config = dict(
    norm_eps=1e-06,
    rope_theta=10000.0,
    optimizer='adam_variant',
    beta2=0.98,
    schedule='wsd',
    decay_fraction=1.0,
    final_lr_fraction=0.0,
    doc_mask=True,
)
Each number is 128 + 32 x the weight over the matrix's rms, rounded and kept within 0 to 255. Layers, rows and columns count from 0.

# layer 15 MLP down, 192x960, rms 0.0564, rows 61-103, columns 800-959
[[135 154 168 178 127 161 103  95  63 159 123 119 155 134 192 173 194 156 111 120 191 131  88 153 131 132 156 102 157  80 158 161 117  81 110 136 120 138 172 125  88 104 107 122 157 137 122  67 146 131 168 143 178  84 143  81 151 149 106 104 164 109 145 102 171  85 124 137 147 142 187 126 131  77 129 131 170 166 184 135 131 179 119 157 103 112  89 158 138  98  96  71 142 138  84  79 152 133  84 151  69 110 118 174 152 141 156 157 151 103 122 136 131 121 157 154  98 168 143 112 122 111 145 172 117 149 181  52 128 121 137 113 180 179 132 139 147 104  53 132 130 157 131 104 147  94  97 153 128 115 135 108 188 142  85 142 106  75 116 182]
 [154  86 131 145 183 143 156 118 172 178 105  41 100  54 107 150 145  89 172 129 149 104  86 152  95  91  86 154  72  92 111 156 116 103  91 101 164  96 117 126 112 163 124 117 130 135 146  79 110 157 105 152  90 107 110 131 125 114  75 170 124 118 153 139  98 183 104 157 148 159 136 134 135 170 114 123 145 148  71  60 107 131 132  71 150 173 147  91  74 152 152 111 139  98 109 154 121 166 128 116 149 118  77 149  91 161 133 115  89  82 115  80 129 177 116 133 156 160 149 185 164 107 107 166  68 105 153  25 110 130  92 176 123  91  73 104 156  87  72  79 131 141 116 102 121 178 137 176 111 141 153 115 173 136 163 105 108 110 160  82]
 [112  93 174 150 139 133 121 125  84 171 131  98 121 101 183 127 123  83 105 111 136 125 121 188 121 144 161 139 123 106 165 149 111  74 141 157 153 125  74 169 153 174 140 124  90 179 177 110 143 109  87 204 137 120 142 142 144 135 131 161  99 132 110 128 134  98  86 125 100 136  65 163 127  58 173 131 195  80  92  97  92 116 103 124 126 179  71 138 115 157  73  98 120 106 198  92 120 149 121 144 129 151 135 145  80 170 153 123 121 189 106 127 110 110 110 157  73 142 126 117 122 139 152  99 102 133 130 131 176 176 132  85  64 135 177  84  85 133 153 106 130 159  59 182 194 153 100  98 136 112 115 168 101  95 149 149  63 100  78 120]
 [114 101 128 164 122  77 138 146 146 158  95 112 108  81 127 129 186 160 155 162  84 172 133 105 123 126 133  72 120 149 172 142 174 105 106 144 141 130  81 212 140  85 118 157 108 146 168  94 105 184 105 143 153 129 109 118 124 115 101  96 115 125  96 105  75 100 125 114  60 139 154  99 108 178 114 164 101 154  48  92 127  96 152 115 116 149  42 145 154 137 117 154 118 103 138 117 155 115 114 122  96 123 150 101 123 140 112 139  64 127 131 179 182  94 114 113 104 166 163 139 110 124 174 129 191 208 116 143 156  94 164 161 166 126 179 182  99 114 180 148 161  78 118 101 112 142 171 101 111 119 184  75 166  73 126 183 165 186 122  89]
 [127 132 110  76  88 124 171 108 161 159 180 114 181 114 188 129  94 137 158 132 159 108 207 111 168  73 117 130 158 116  55  85 128 190 118 140 106 122 190 164 102 153  87 146  97 154 111 137 131 138 157 119  83 131 180 157 113 143  92 128 173 130 171 180 129 135 150  89 131 159 111 126 127 104 141 161 105 147 145 142  71  93  90 120  70  28 159 120  99  86 183 158 122 114 135 105 121  68 153 108 173 100 118  86  94 156 135 149 150 135  85 136 111  91 142 142 147  98 107 130 110 119 110 149 100 156 113  63 117 150 143 177 101 142 113 194 141 149 157 172 110 182 126 107  62 135  93 143 113 119 149  92 159 121 134 122 155 119 149 182]
 [ 97 107  87 178 183 128 154 139  74 124 116 164  95 197 145 111 162 114  94  99 117 125 156 107 113  99  69 178 123 211 127 120 139 118 139  99 146 128 139 110 134 127 135  70  97  86 137 117  64  95 127 143 157  97 135 118 176 107 129  56 143 127 192  54 111 128  90  71 104 144 134 115 137  91 168 149 128 190 109 149  92  97 132 166 203  61 139 124 173  78 169  91 130  91 114 143 146 112 121 130 139  98 132 133 147  97 141 123 148 113 118 137 127  78 162 158 130 170 148 127 157  90 122 151 113  77 141  99  88 162 141 125 164 127 113 171  68 118 130 139  99 142 122  80  93  93 168  95 151 113  85 129 103  97 130 144 111  70 116 160]
 [103 135 106  56 152 107 132 107 187 122  97 125  96  95  99 149 100 132 165 106 111 139 114 150 131 119 140 119 135 184  86 133  78  92 171 181 159  89  98 123  96 178  84 112 144  73  56 151 150  50 187 103  74  62 113 129 157 136  99 156  93 142  95 121 125 153 115 206 118 165 124 156 146 198 141 134 165 137  91  61 112 132  63 125 122 109  97 174  84  87 174 140 112 116 177  97 143 171 116 105 116  98 113 105  56 113  86 145 164 146 154 132  85 112  70 141 162 102 128 141 112  70  93 154 132 115  97 131 188 116 143 151 184  82  83  51 113 137 100 138  91 136 122 121 113  79 170 129 132 103 129  99  96 119 169 156 126  91 115 179]
 [151  93 125  79 176 133  93 160 125 166 107 140 142 115 148 139 172 115 123 125 123 144 150 116 180  91 135  95  94 124 147 134 111 139 151 135  59  81 105 183 133  95 135 139 168  98 122 101 124 137  84 118 113 124 112  65 124 136 134 156 170  58  98 172 120 167  93 131  98 161 129 130 130 153 149 185  49 139 116  89 106 188 129  70  94 133 145 109 163  94 166 160  66 128 108 115 129 186 147 147 136  91  73 177 117 153 163  73 135 144 133 104 127  86 101 122 149 123 107 156  94 119 166 175 101 155  99 166 101  81  52 160 133 181 144 140 125 181  83 163 146 120 139 157 145  94 157 104 131 165 104  64 155 159 110  99 156  97 118 150]
 [123 134 161 181 137 136 158 128 110 138 131 105 136 159 142 174 162 155 158  87  91 135 134 165 152 111  63  80  78 205  91 141 157 164 125 107 149 103 103 106  67 177 122  63 148 125 114 103 100  63  96 153 115 119 130 153 178 151 143 102 113  94 166 110  70 159  50 111  92 127 168  92 114  94 167 135 140  80 202 125 117  91 146 113 150  84 147 134 166 126 135 113  93 142  90 197 166 134 174 175 141 159  92 128 105 163 135 102 151 168 110 160  98  98 127 143 115 126  73  94 156  87 142 153 172 132 121 199  97  98 136 122  79  85 196  83 137 130 129  95 129 144 187 133 188 116 175 143 178 116 120 135 130 114 158 124 116 111 163 128]
 [149  87 163  85 141 127 134 160 112  98  84 179 128 113 119 165  80 100 130 128 111 157 172  68 144 164  85 142 159 113  94 152 132 114 142 105 126 100 195 146 116 138  77 109 112 125 143 127 127 152  82 158 119 131  96 136 188 117 162  84 102 115  78  49 127 135 100 156 122 124 132  98 166 155 119 115 118  99 138 125 138  79 160 130 163 140 113  71 141 176 120 173 188  51 132 104 153 145 108  74  77 168 146 148 180 171 109 118 128 130 193 152 130  60 107 159 198 106 111 152  51 160 162 140 190 201 161 103 154 168 180 107 166 156 142 118 104 114 136 115 151 130 104 143  71 114  66 137 113 143 160 154 178  98 143 126 133 113  77 123]
 [149 171 124 113 122 133 100 160  79  69 137 173 121 178  80 108 150 169 131 158 155 131 119  70 140 138  96 185 131  94 116 146  62 102 148 137 112 177 127 148 116 197 126 168 124 113 133 144  68 132 153 105 127 169 172 132  92 133  97 126 106 129 127  98 123 128 135 157 177 120 112 119 131 131 114 127 133 119 146 107 167 139  72 125 118 120 108 162 152 103  69  57 143 138  88 162 107 108 145 154 106 139 136 137 131 126 149 113 112 146 104 109 121 145 154  77 113 115  98 101 128 161  85 144  90  80 101  80 104 141 109 108 153 165 118 117 140 105 137 157  73  86 128 107 154 158 147 139 135 149 114 138 156 149 121 102 103 103 191  93]
 [139 140 100 124 129 112 105 172 174 145  68 176 133 136  68  72 178 162 136  95  88 110 100 167 146 145  66 142 170  87 138 136 108 155 123 132 132 114  54 112 135 136 106 140 112 156 141 150 165 152 134  88  80 115  32 119 134  47 126 135 134 107 151 101 130 124  66 122 156 109  79 137 110 120 130  45 179 125 139 116  99 121  84 162  85 104 126 233 166  86 132 128 111  83  97 122  57 106 143 128  88 104 124  89  83 131 110 110 155 190 103 122  97  74  78 122 147 155  96 174 140 107 143 117 104  97 177 172 138 167 156 102 135 129  68 128 133  83 100  99 118 139 137 126 100 121 179 101 118 210  77  90 134 162  97 131 137 165  66  95]
 [150 115 101 146 156 189 125 167 146  68 138 115 182 102 148  88  99  96 138 139 177 140 114 124 115  81 122 100 125 113 146  81 116 117  52 153 112 105  75 149 133  82 142 142 137 115  68 141 102 161 140 189 130 126 137 165  94  90 171 147 118 128 141 114  55 137 150 124 118  82 142 110  92 168  99 172 153 113 128 121 131 131 108 141 112 100 148 139 124 141 122 145 108 111 112 153 123 129 116  92 156 118 108  78  76  96  89 121 123 114 108  75 136 103 172  95 136 140 109 144 112 188 166 202 104 152 104 157 117 122 138 130 135 101  88 122 139 141 155 171 148 105 147 156 128 123 180 141 139 124 138 126 116 143 127 150 176 136 207 137]
 [102  73  87 101 199 157 140  91 128 150 148 146 129  92 154 135 191  67  64 144 109  87 113  79 112 123 119 118  88 103 163  87 140 138  74 163 134 130 153 120  70 130 110 136  78 158  99 209 154 144 154 127  91 142  73 138 124 158 130 133 100 126 151 139 108 112 114  80 113  82 100 131 123 122 137 120 108  77  74 132  53 149 108 102 148 153 217 170 117 121 107 106 113  69 134 185  77 108 136 163 133 118  83  96  89 102 118 154 147 133 152 144 155 120 111 151 145 133 126 127 124 110 122 100  99 163  82 189 119 185  73 143 160 145 114 129  92 190 181 105  58  94  98 118 165 120 139  95 104 142 171 110 125 133 150 123 131 144 166 172]
 [174 113 129  87 135 142 113 131 125 138  88 136  65  86 170 196 168 113 144 140 105 141 101 134  82  77 119 154 102 144 175  63 142 131 107  89 148 133 167 127 156 129 132 123 180 105 121 160 201  87 186  46  85  73 126 134 100 119 129 112 176 139 103 117 115 159 173 174 103 124 127 103 119 159 174 133 120  88 117 131 107 145 136 143 100 109 156  77  97 155 145 143 136 175 183 139  87 170 127 125 121  97  93  88 152 136 140  74 161  97 140 111 117  89 116 110 168 147  70 118 144 147  68  96 170 125 113 178 120 163 129  91 119 140 128  88  76 123 130  85 108 128 130 171  92 103  87 106  99 130  96 169 176 121 102 129 103 135  52 131]
 [145  98 216  87 166  98  87  97 103 129 134 150  88 105 118 188 100 122 116 142 115 143 167  94 130 108 131 172  95 132 152 110 101  74 121 167 120 168  91 107 129 118  95  75  74 136 104  69  68 118  84 141 145 142 147 102 191 133 123 108 130 153  96 163 106 136 114 120 186 124 103  95 187  76 127 179 166  67 103  80 117 147  99 167 115  99 114  77  72 131  95 110 135 146 132 160 115 140 114  93 127  92 153 138 133 159  90 150 126 140 129 143 135 140 133 174  88 108 143 118 203 127 100 104 102 188 196 166 114 162 111 138 156 124 121 111 126 167  74 139 170 133 130 129 146 131 168  76 118 124 164  92 117 102 121 163 151 122  98 129]
 [153  73  46  81 140  84 120 122 130  75  96 109  98 115 167 155 128  85 145 135 161 162 159  47 160 137 150  99  89 112 127 163 116  49 146 151 126 143 100 122 158 133 175 127 169  96 176 174 139  84  82 104 185 141 141 147  95 107 168 132 117  97 119  85 166 171 104 136  81 108 110 154 119 182 135 119 119 120 128 124 118 163 129 147 157 132 154 142 190 125 121 102  98 161 152 114 136 111 109 114  87  73 106 139 172 116 135 131 131 175 156 139 106 122 129 165  98 111 138 137 109  79 139 110 163 124 110 167  92 148 147 168 105 166 115  96 149 164 143 120 132 147 116 154 126 138 103 151 131 167  90 111 116 198 100 205 157 186 108  88]
 [156 157 139 135 153  79 101 153 105 157  81 132 108 156 120 101 113 143 144 103  80 114 100 171 121 128 113  98 189 123 109 178 106 111 162 196  56 118 145 142 134 160 113 120 143  99 208 128 137  83  78 166 155 147 172 120 168 163 113 180 167  91 138 121 126 119 172 147 131 127 168 164 118  83 182 132 165  95 135 116  58  52 166 142 138 115  73 116 171 130 127 186 142 112 127  66 101  85 143 113 102 169 125 103 195 161 139 103 173 192  97 133 133 122 123 134  66 103 148 168 148 120 117 111 132 130 129 137 157  88 133 142 123 192 191 120 110 124  78 110  76  83  74 106 184 112  81 139 136 118 119  85  56  58 174 113 109  54 153 112]
 [ 96 206 113 120 125 133 188 110  83 177 111 145 140 134 118 149 127  93  99 130  73  91 120 204 157 177 140 123 166 172 198 154 164 125  93 149 171 167 109 136 118 158 103 154 126 117 123  70  86 105 163 102 135 160 118 111 152  84 164 134 176 117 174 145 161  76 149 110 135  78 188 110 130 124 105  78 101 167  98 132 131 179 157 161 132 111  79 119 141 133  84 115 102 127  64 106  38 167 167 145 123 148 155 167 179 150  94  98 133  54 101 126 112 132 117 152 145  83 119 135 108 150 124 143  91  78 101  94 166 155 108  98 107 121 118 157 151 165 155 185 118 112 103 163 109 119  98 159 123 133 117 202 122 157 160 134 160  68 100  66]
 [ 46 115 144  74 104 173 148 129  89 124  89 128  78 146 135 148 146 107 136 111 150 178 112 152 129 174 135 112 144 126 126 116 168 114 159  94 119 136 162 155 103 132 128 108 136 147 155 120 146 177 119 121  91 111  90 137 145 133 140 119 113 126 143 118 151  71  92 143 111 147  98 120 142 106 124  68 136  81 139 121 115  75 130  69 105 165 162  96 149 105  96 162 120 105 140 118 134 146  65 123 156  98 140 120 173 141 174  82 121 110 166 119  92 120 111 200 109 101 158  89 146  89 194 111 140 148  95  91  96 147 149 127  90 155 103 153 130  83 144  96  85 120 163 151 121 117 126 143 113 147  87 122 100 143 156  76 131 160 124 132]
 [169 104 128 120 123 133 137  99 130 129 161 171 142 146 123 161 110 122 112 175 115 121  86 116 142 148 142 177  95 103 124  55 119  87 118  92 149 129 148 118 153 159 142 109 203 124 102 178 137  69 133 163  84 104 105  97 150 157 128  84  68 143 160 130 125 114 121  94 140  93 124 149 151 113  90 146  91  95 129  97 106 150 149 142 147 107 173 165  89 155 115 133 127 109 114 152  96 137 125 129  72 133 106 139 141 150 154 132 149 139 135 131 100 153 135  99 130  95  97 113 129 104 194 143 140 216  93 126 124 147 165 123 120 156 103 176 101 159 139 121 100 124 141  63 146 157 145 111 113 143  94  64 135  92  88 135 133 153 142 131]
 [105 152 128  95  92 144 167 149  67 116 118  75  72 126 110  84 106 143  64 151  98 135  83 143  85 113  74 138 125 101 131  68  93  93 162 151 126 143 132 119 227  87 116 150 139 130 163  69 167 148 105 127  89 103  86  98  58 230 141 160  49 106 127 141 170  96 137 140 132 142  54 138 134 121 116 128 120 173 168 127 105 218 150 112  94 146 107  97  88  81 207 104 161  79 159 160  89 157 155 162 108 121 115 111  92  92 119 136 105 158  83 112 142 136 140 168 137  96 114 201 139 141 120  98 123 181 151  81 118 179 153 153 157 156 161 121 134 153 120 109 147  85 139 115 112 105  92 124  54 106 124 106 144 156  73 161 203 138 121 177]
 [170 197 122 118  90 154 198 141  74 137 112  92  40 187 141  97 122 109 119 101  83 198 132 149 129 134  56 103 145 163 136 176 123 167 133 148 145 166 158  83 184 144 176 172 176 157 157 122 178 117 117 182 171 145  98 143 101 181 110  89 164 164  72  99 166  90 136  92  68 124 125 114  78  58 155  76 150 124 110  93  77 136 130 158  83 154 148 140 134  92 127 194 111 125  99  89 158 115 168 110 121 153  85 119 128  78 150 152 100 104 137 125 199 153 158  83 101 163 106  69 152 115 155 143 151 103 197 121 151  83 130 113  93 176 176 122 165  90 100 132 128 175 128 139 149 119  78  99  94  93 109 111 121  81 134 100 125 134 164 125]
 [ 83 126 113 138 111 163 155 127 138 105 142 206 174 128 159 156 185 114 135 143 141 113  82 173 144 161 126 145 143 167  77 104 115  51 202 185 161 157 125  95 126 129 191 154  74 201 155 164 159 125 124 131 111 150 150  98 152 102  62 159 120 149 112 168 163 126 148 145  93 133 155 150  88 124 144 169 157 175 193  82 135 126 145 107 105 156 127 149  67 164 138 133 131 143 146 104 130 136 157 105 184 145 154 161 192 114  71 100 137 139 157 142 157 144 127 126  95 141 152 112  40 106 154 123 123 198 125 123 195 145 147 135 107 120 119 189 176 166 113  98 157  82  92 157 135 107  72 133 152 136 127 121 141 188 133 108 156 146 146 197]
 [171 108 131  79 123 154 149 132  96 146 131 175 187 111 159 154  96  84 183 138 168 204  88 116 128 140 101  85 161 140 157 152 133 159  80 110 200 102 182 153 102  95 158 140 113 116 133  84 135 112 126 129 141 159 135 160 161 156 128 100 201 129 122 123  71 145 135 135 154 134 181 127 115 119 166  92 145 137  70 121 161 136 111 175 126 114  99 100  97 148  91  75 156  57 181 153  75 112 144 141 129 168  53 157 151 205 161 177 154  52 137  70  87  61 118 207 159 181 109 162 118 153 138 147 157 134 105 134 150 142 158 112  98 136  65 118  72 121 114 133 189 136 116 128 131 150 135 101 160 146 182 173 151  69 121 109 119  98 104 138]
 [170  88 143 142 116 130 180 210 121 161 170 107  84  86  68 227 145  81 132  66 107 141 148 135 144 151 142  72 118 136 164 140 154 131 162 155  97  91 141 139 161 129 171 166  80 149 155  98 152  67 143  39 150 107  98 106 108 121 171 132 153 150 127 110 138  80 153 132 133 123  78 173 159 156 114 104 166 201 149 103 111 151 109 159 116 115 113 165 158 141 174 114  97 129 178 144 173 179 118 135 132 174 188 160 129 118 133  82 121 141 115 110 131  98  57 147 169 141 166  73  99 182 135 129 106 110 123  88 145 143 100 114  92 121 100 132 165 121 109 126 132 134 137 110 154  84 104 115 123 104 106 133 133 160 109 139  88 139 152 168]
 [136 142 114 118 164 118 125  61 130 131 133 181 130  83 102  80  88  87 160 151  67  85 113 154 140  71  93 154 128 106 110 101 109 174 125 142  97 120 139 108 136 178 149 111 151 116  92 104  97  86 107 147 113 128 188 140  61  76 149 161 104  60 137  77 132 113 103 125 108 133  81 143 189 181 163 198 124  91 125 135 154 100 141 114 148  77 145 129 140 141 119 102 112 143 157 102 131 113 154 123 124 153 102 116 135 122 118 157 149 179 188 109  55 147 137 153 159  89 151 122 158 200 152  94 140 182 106 172 108 135  70 131 140  84  93 143 152 182 148 162 168 139 122 118  92 116 133 135  83 141 126 122 103 140  72 187 156 202 119 181]
 [113 112  98 101 156 144  72 127 114 104 140 123 137 108 108 128 176 128 136  80  73  94 152 148 113 158 105 114 139 140 124  61 127 107 109  96 204 110 114 114 137 117 123 135 142 152  82 137 111 137 210 137 104 115 109 170 103 153  80 156 109 112 152 117 121 143 123  67 105 149 138  93  86 157 150 151 107  84  45 158  99 147 126 148  95 108 178 108 124 143 115 109 137 160 164 107 129 165  87 141 172 103  61 135 155 102 123 153  91 125  96 149  85  72 105 119 118 155  72 147 159  98 130 126 139 122 113 154  63 132 116 130 139  95 148  92 146 157  97 155  78  78 135  94 144 114 156 141 152 164 144 144 136 144 104 135 118 206 106 168]
 [ 84 152 181 125 168 136 136 104 150 149 139 117 170 171 106 165 115 148  94 172 149 122 114 129 118 161 101 146  87  67 132 157 149 151 170  95 148 158 112  87  92 161 160 194 150 109 106 165 111 109  84 199  82 156 156 111 104 106 156 158 169 173 163 122 157 154  84 119 144 127 114 132 126 100 105 137 130 134 131 121   5 139 186 149 180  89 124 169  70 143 114 123 127 104 164 134 127 112  92 102 212 106 137 126 137 118 125 152 219 106 146 129  47 107 185 102  69 151 119 122  95  91 111 134  70 200  88 157 143  95  75 158 113 189 101 133 150 106 156 112 127  97  77  85 135 183  82  74 149 108 159  69 104  98 126 117 144  85 127 107]
 [100 166  94 111  96 161 115  90 150 145  50 114 160 109  82  84 112  95  85 188 200 116 108  84 106 160 104 161 127 152 129  85 125  86 120  65 149 180  86 152 130 132  85 155 141 129 154 114 109 100 131 116 156  97 141  92 101 134 115  90 107 132  76  79 185  98 133  88  82 141 113  70 115 106  78 100 110 113  87 147 138 146 110 121  79 125 140 152 127  99 145 108 161 115 117 114 104 130  99 141  85 154 106 120  33 145 182  97 155 119 113 126 112 170 163  62 151 175 124 112  91 123 109 124 145 139  90 106 131 111 104 132 114 133 137 193 109 154 140 159 148 146 131 125 134 118  95 174 114  63 102  94 166 138 157 130 173 124  71 143]
 [143  73 122  99  87  82  77 112 144 128 109 101 139 128 124 131 129 156 136 132 111 151 131 117 110  91  94 131 140 140  93 105 119 131 106 136 147  82 140 147  55 148 181 144 145 110 160 191 176 151 113 144  98 123 142 153  76 118 147 121 135 142 115 148 177 114 196 167 119 132 204 155 106  99 123 121 140 181 140 161 128  97 131 113 124  39 164 163  90 135 121  85 140 161 130  83 173 128 186 109 117 158 110 159 207  82  84 109  59 179 150 100 159 145 137 134 124 106 134  54  88 122 115 188 162 128  67 154  64 198 172 130  92  95 162  84 170 134 144 127 163 180 143 156  87 167 141 119 141 120 119 125 169 130  99 106 165 146 153 144]
 [ 93  63 100 113 127 185 145 142 160 133 112 114 116  99 149 108  78  93 120 113 143  98 162  92 133 169 128 116 147  78 117 191 134  71 136  99 138 144 124 125 171 146 170 112 181 136 127 125 127 181 108 136 113  72  84  69  93 110 121 123  96 130 132 119 148 163  93 167 125 139 140 118 130 133  75 148 174 148 145 142 101  96 147  82 146 145 101 170 119 151 103 167 215  97 110 163 134 142  56 132 178 153  80 181 157 136  76 132 160 109 160 181  93  86 131 119 104 169  95 117 161  83 113  77 138 140 145 111 106 132 121 109 140 129 109 107 155 125 143 110 183  81 132 130 124 125  98  98 179 155 116 132 106 135  93 140  96 128  93 154]
 [143 151 146 118 103 123 168 176 127 115 102 123  87 124 183  91 205 125 109  64 121 128 145 121 119 122 112 113 106  65 135 140 107  74 119 146  96 129 146 160 152 156 106 162 127 137 146 124 114 198 122 153  99 112 105  50 112 177 128 114 130 121 107 150 128 102 152 101 136 109 149 101 123 101 185 110 102 136 123 156 195 103  65  94  94 150 109 135 106 105 178 138 140 121 101 150 156 176 119 108 169 162 159 142  97 126 111 109 133 130 100 132  74 155  61 161 150  95 151 169  86 165 118 140 132 113 158  79 100 100 125 114 120 164  89 143 100 137 162 132 140 136 119 123 116 147 124 113 118 135 142 165 156 155 157 121  53  96 133  91]
 [125  85 173 105  61 161 111  54 143  81  97 144 107 113  86 156  71 121  97 150 144 141  76 146 112 103  95 109  69 137 111  89 101 121 169  90 157 153 201 106 124 173 164 162 120  96  87 181 105 102 124 145  70  76 117  85  68 124 206 101  86 175  90 101 200 136 109 121 169  87 125 170 135 153 144  81  93 131 151 118 185 179 116 155 112 140 173 152 138  95 128  95 155 120  92  88 138 158 162 138 150 105 162 109 158  81  96 119 174 106  90 121 142 184 131 159 103 102  72 133  99 175 101 110 116  56 119 119 102 114 162 116 172 112 125  73  82 100  90 131 152 123 131 144 116 101 120 176 121  77 105 115 101 119  78  92  96 176  91 107]
 [ 99 101  82 110  98 160 138 111 161  89 116 114 132  83 105  15 177 149 122 130 142 113  85 147  99 121 155  99  89  79 142  99  90 155 161 179 107 148  83  73 154 123 118 149 179 136 165 182 130 164 131 144  80 127  61 127 105 165 162 100 127 116 103 134 134 143 111  90 188 161 126 150 133  81  70 131  66 149 134 173 101 114 171 125 160 136 131 129 107 112 104 119  97 128 166 108 154  74 149  67 136 155 122  74 100 137 156  91 148 140 131 138  93 113 144 105  92 131 107 140 147  72 130 107  92 189 112 140  91  99 119 105 182 133 135 102 140 114  97 122  93 160 170  91 108 131 116  98 124 140 141  69 125 164  96 138 152 161 109 168]
 [132 138  83 127 174  87 200 147 163 183 108 137  98  98 113 117 113 120  77 163  98 123 101 151 135  80 109 102 117  84 185  97 138 119 137  54 118 150 188 148 187  67 122 114 137 118 128 128  76 127 133 132 108  74 120  90 156  89 105 141  41 127 119 125 113 138 163 100  65 130 150 124  97 117 129 115 138  83 148 155 109 113 128  76 123 130 165 121 128 100 118 134 141 107 158 160 141 164 137 135 176 189 112  75 138 129 138 158 116 183  58 107 133 137  88 107 169 118  94 156 134  97  87 140 123 149 102  62  97 116 167 112  85 118 146 107  89 142 175 128 218 137 132 129 125 159 156 107 136 149 120 171 145  90 121 112  98 117 128 177]
 [ 90 116 138 125 127  89 177 114 118 131 154 135 135 134 142 121 105  89 148 137 134 118 157  95 118 154 152 153 172 163 140 157  60 152  54 127 106 129 151  95 145  98 137 116 111 147 104 159 113 120  91 139 132  90 129 104 141 109 132 116 150 116 149  73  92 125 152 153  79 122 139 154 124  83 114 111 184 133 124 159  89 110 152 178 112 160 122 120 123 110 117 122 151 108 113 124  68 117  63 184 160 152  48 116 113 142 125 124 106 135 155 176 142 120  95 172  45 140 112 127 172 122 152 131 116 167 162 129 109 105 169 182 129 144 131 189 128  78 118 135 175  73 179  52 140 138 119 150  91 116  69 104  92  87 150 138 126 119 164  76]
 [121  94 145 144  90 186 144 153 136 165 170 126 151 143  79 147 104  97 159 115 104 201 170 105  67  36 125 151 132 184 134 152  87  84 136 119 151  93  57 105  87 148 145  82 161  41 134 122 128 165 151 152 178 120 150 132 141 112 136 134  87  91 162 115 109 138  88 127  76 142 153 154 148 150  69  99 164 125 161 152 116 142 129 154 119 154 198 110 157  76 133 118  93 152 199 136  88  61  85 170  95 152 160 160  65 121 102 175 172 139 147  95 136 154 141 152 117 118 189 141  97 161 178 115 120 126 112 149 120 134 137 162 128 123 132 133 174 176  81  89 118 128 130 158 127  96 148 197 106 124  49 130  89 141 173 117  83 157 145 114]
 [116 109  85 124 110 139  93 175 125 157 129 162  60 196  90  87 123 118 114  73 173 196 133 125 148 145 113 108 159 136 123 169 182 106 198 111 129 143 124 116 180  99 113 138 134 180 212 116 147 149 174 129 122 134 128 105 180 174  90 156  93 108 103 109 160 128 182 138  64 131  81 125  84 201 127 125  91 192 142 171  98 114  95 130 152 145 114 157 142 135 169 115 128  89 140  87 113 100 116 111 176 132 152 107 110 170 110 114  96 169  96  67 119 109 101 129 116  94 133 123 163 218 139 153 181 134 119 155 162 150 169 124  62 135 110  83  85 156 125 120 138 113 157 166 119 147 162 159 136 130 137 121 165 140 137 128 112 125  98 159]
 [125  55 161  86 117 160 144 150 151 104 100 118 178 171  56 105  68 119 158 144 125 106 126 110  59 121 142 167 154 122 140 154 137  77 137  59 115 130 159  68  88 118 109 132 150 123 147 151  79 114 178 153 193  85 134 154 104 129 117 113  93 130 156 136 125 128  88 166  79 119 179 116 122 143 109 158 102 113  11 110  47 194  54 128 159 139 102  83 116 163  95 143  62 159 117 109  94 148 130 109 128  86  93  78 187  99  89 112 125 138 105 144 138 112 145 136 155 102 213 143 157 122 122  56  94 158 114 135 137  74 118 159  87 163  87  75  77 177 115 109 109 126  74 119 135 112 131 105 139  57 128 106 104  94 153 157 122 119 124 108]
 [128 122 165 120 152 127 141 118 116 122  99  31 156 120  93  72  55 145 100  89  97  54 123 110  96 188  91 117 118 148 142 133 144  97 138 111  82 100 153 143 115 195  99 192 115 170  62 118 158 120 100  83 140 134 105 131 108  97  92  95 116 165 117 159 146 117 126  98 170 177 113 148  93 115 129 130 109  99 189 138 123 158 124 157 152 119 126 174 120  76 104  88  83 120  76 125  77 122  95 124  91  64 121  76 131  96 155  84  93  86  86 135 123  96 180 117 156 134 118  57  90  78 103 112 136 125 106  93 114  86 103 127 130 140 185 129 151 159 145 109 116 125 102 111 146 116  78  90  94 128 160 139 159  97 140 115 122 105  94 144]
 [ 70 137  66 109  99 154 129 104 123 156 106 139 121 177 148 118 134 130 154 170 112 125 172 162 133 144 156  64 124 122  99 176 154  87 129 152 154 136 127 116  92 113 143 125 127 112 124 158  78 153 147 213 169 150 175 104  81 142  91 126  83 204 100 154 178 116  92 118 135 113 117 120 145 136 122 101 120 157 133 162 118 141 148 139 152 130  96 164 118 119 146 164 126 154  90 110 107 174 106 112 103  60  79 188 136 107 144 138 187 153  97 165 136  85 141  93 151 135 152 161 107 152 155 143 126 157 101  70 152 143 161 154 151 169 110 154 152 143  81 129 142  89  43 132 173 107 101 117 153 152  84 192 149 147 155 145  81  65 125 139]
 [126 161 145 103 157 163 100 114  77 179 152 128 145 148 184  56 146 118 117 187 123 143 105 150 146  89 165 100 144 139 146 120 145 110  55 102 128  94 158 159 137 188 133  91 107 146 116 160 138 122 135 136 144 163 110 128 142 137 141 121 187 181 102 107 138  41 169 177 158  84  90  99 127 111 153 124  88 134 127 114 100 120 157 155 156 109 115  93  79 140 121 125 133  74 127 110 178 110 160 116 127 149 146 103  76 171 127 135 140 118 162  79 140 126 118 129 109 100 144  62 145 124 122  93 161 100 154 186  68  79  99 119 137 123 164 133 121 168 168  88 168  99  97 132 125 110 133 126  96 118 162 138 111  65 139 130 147  94 123 145]]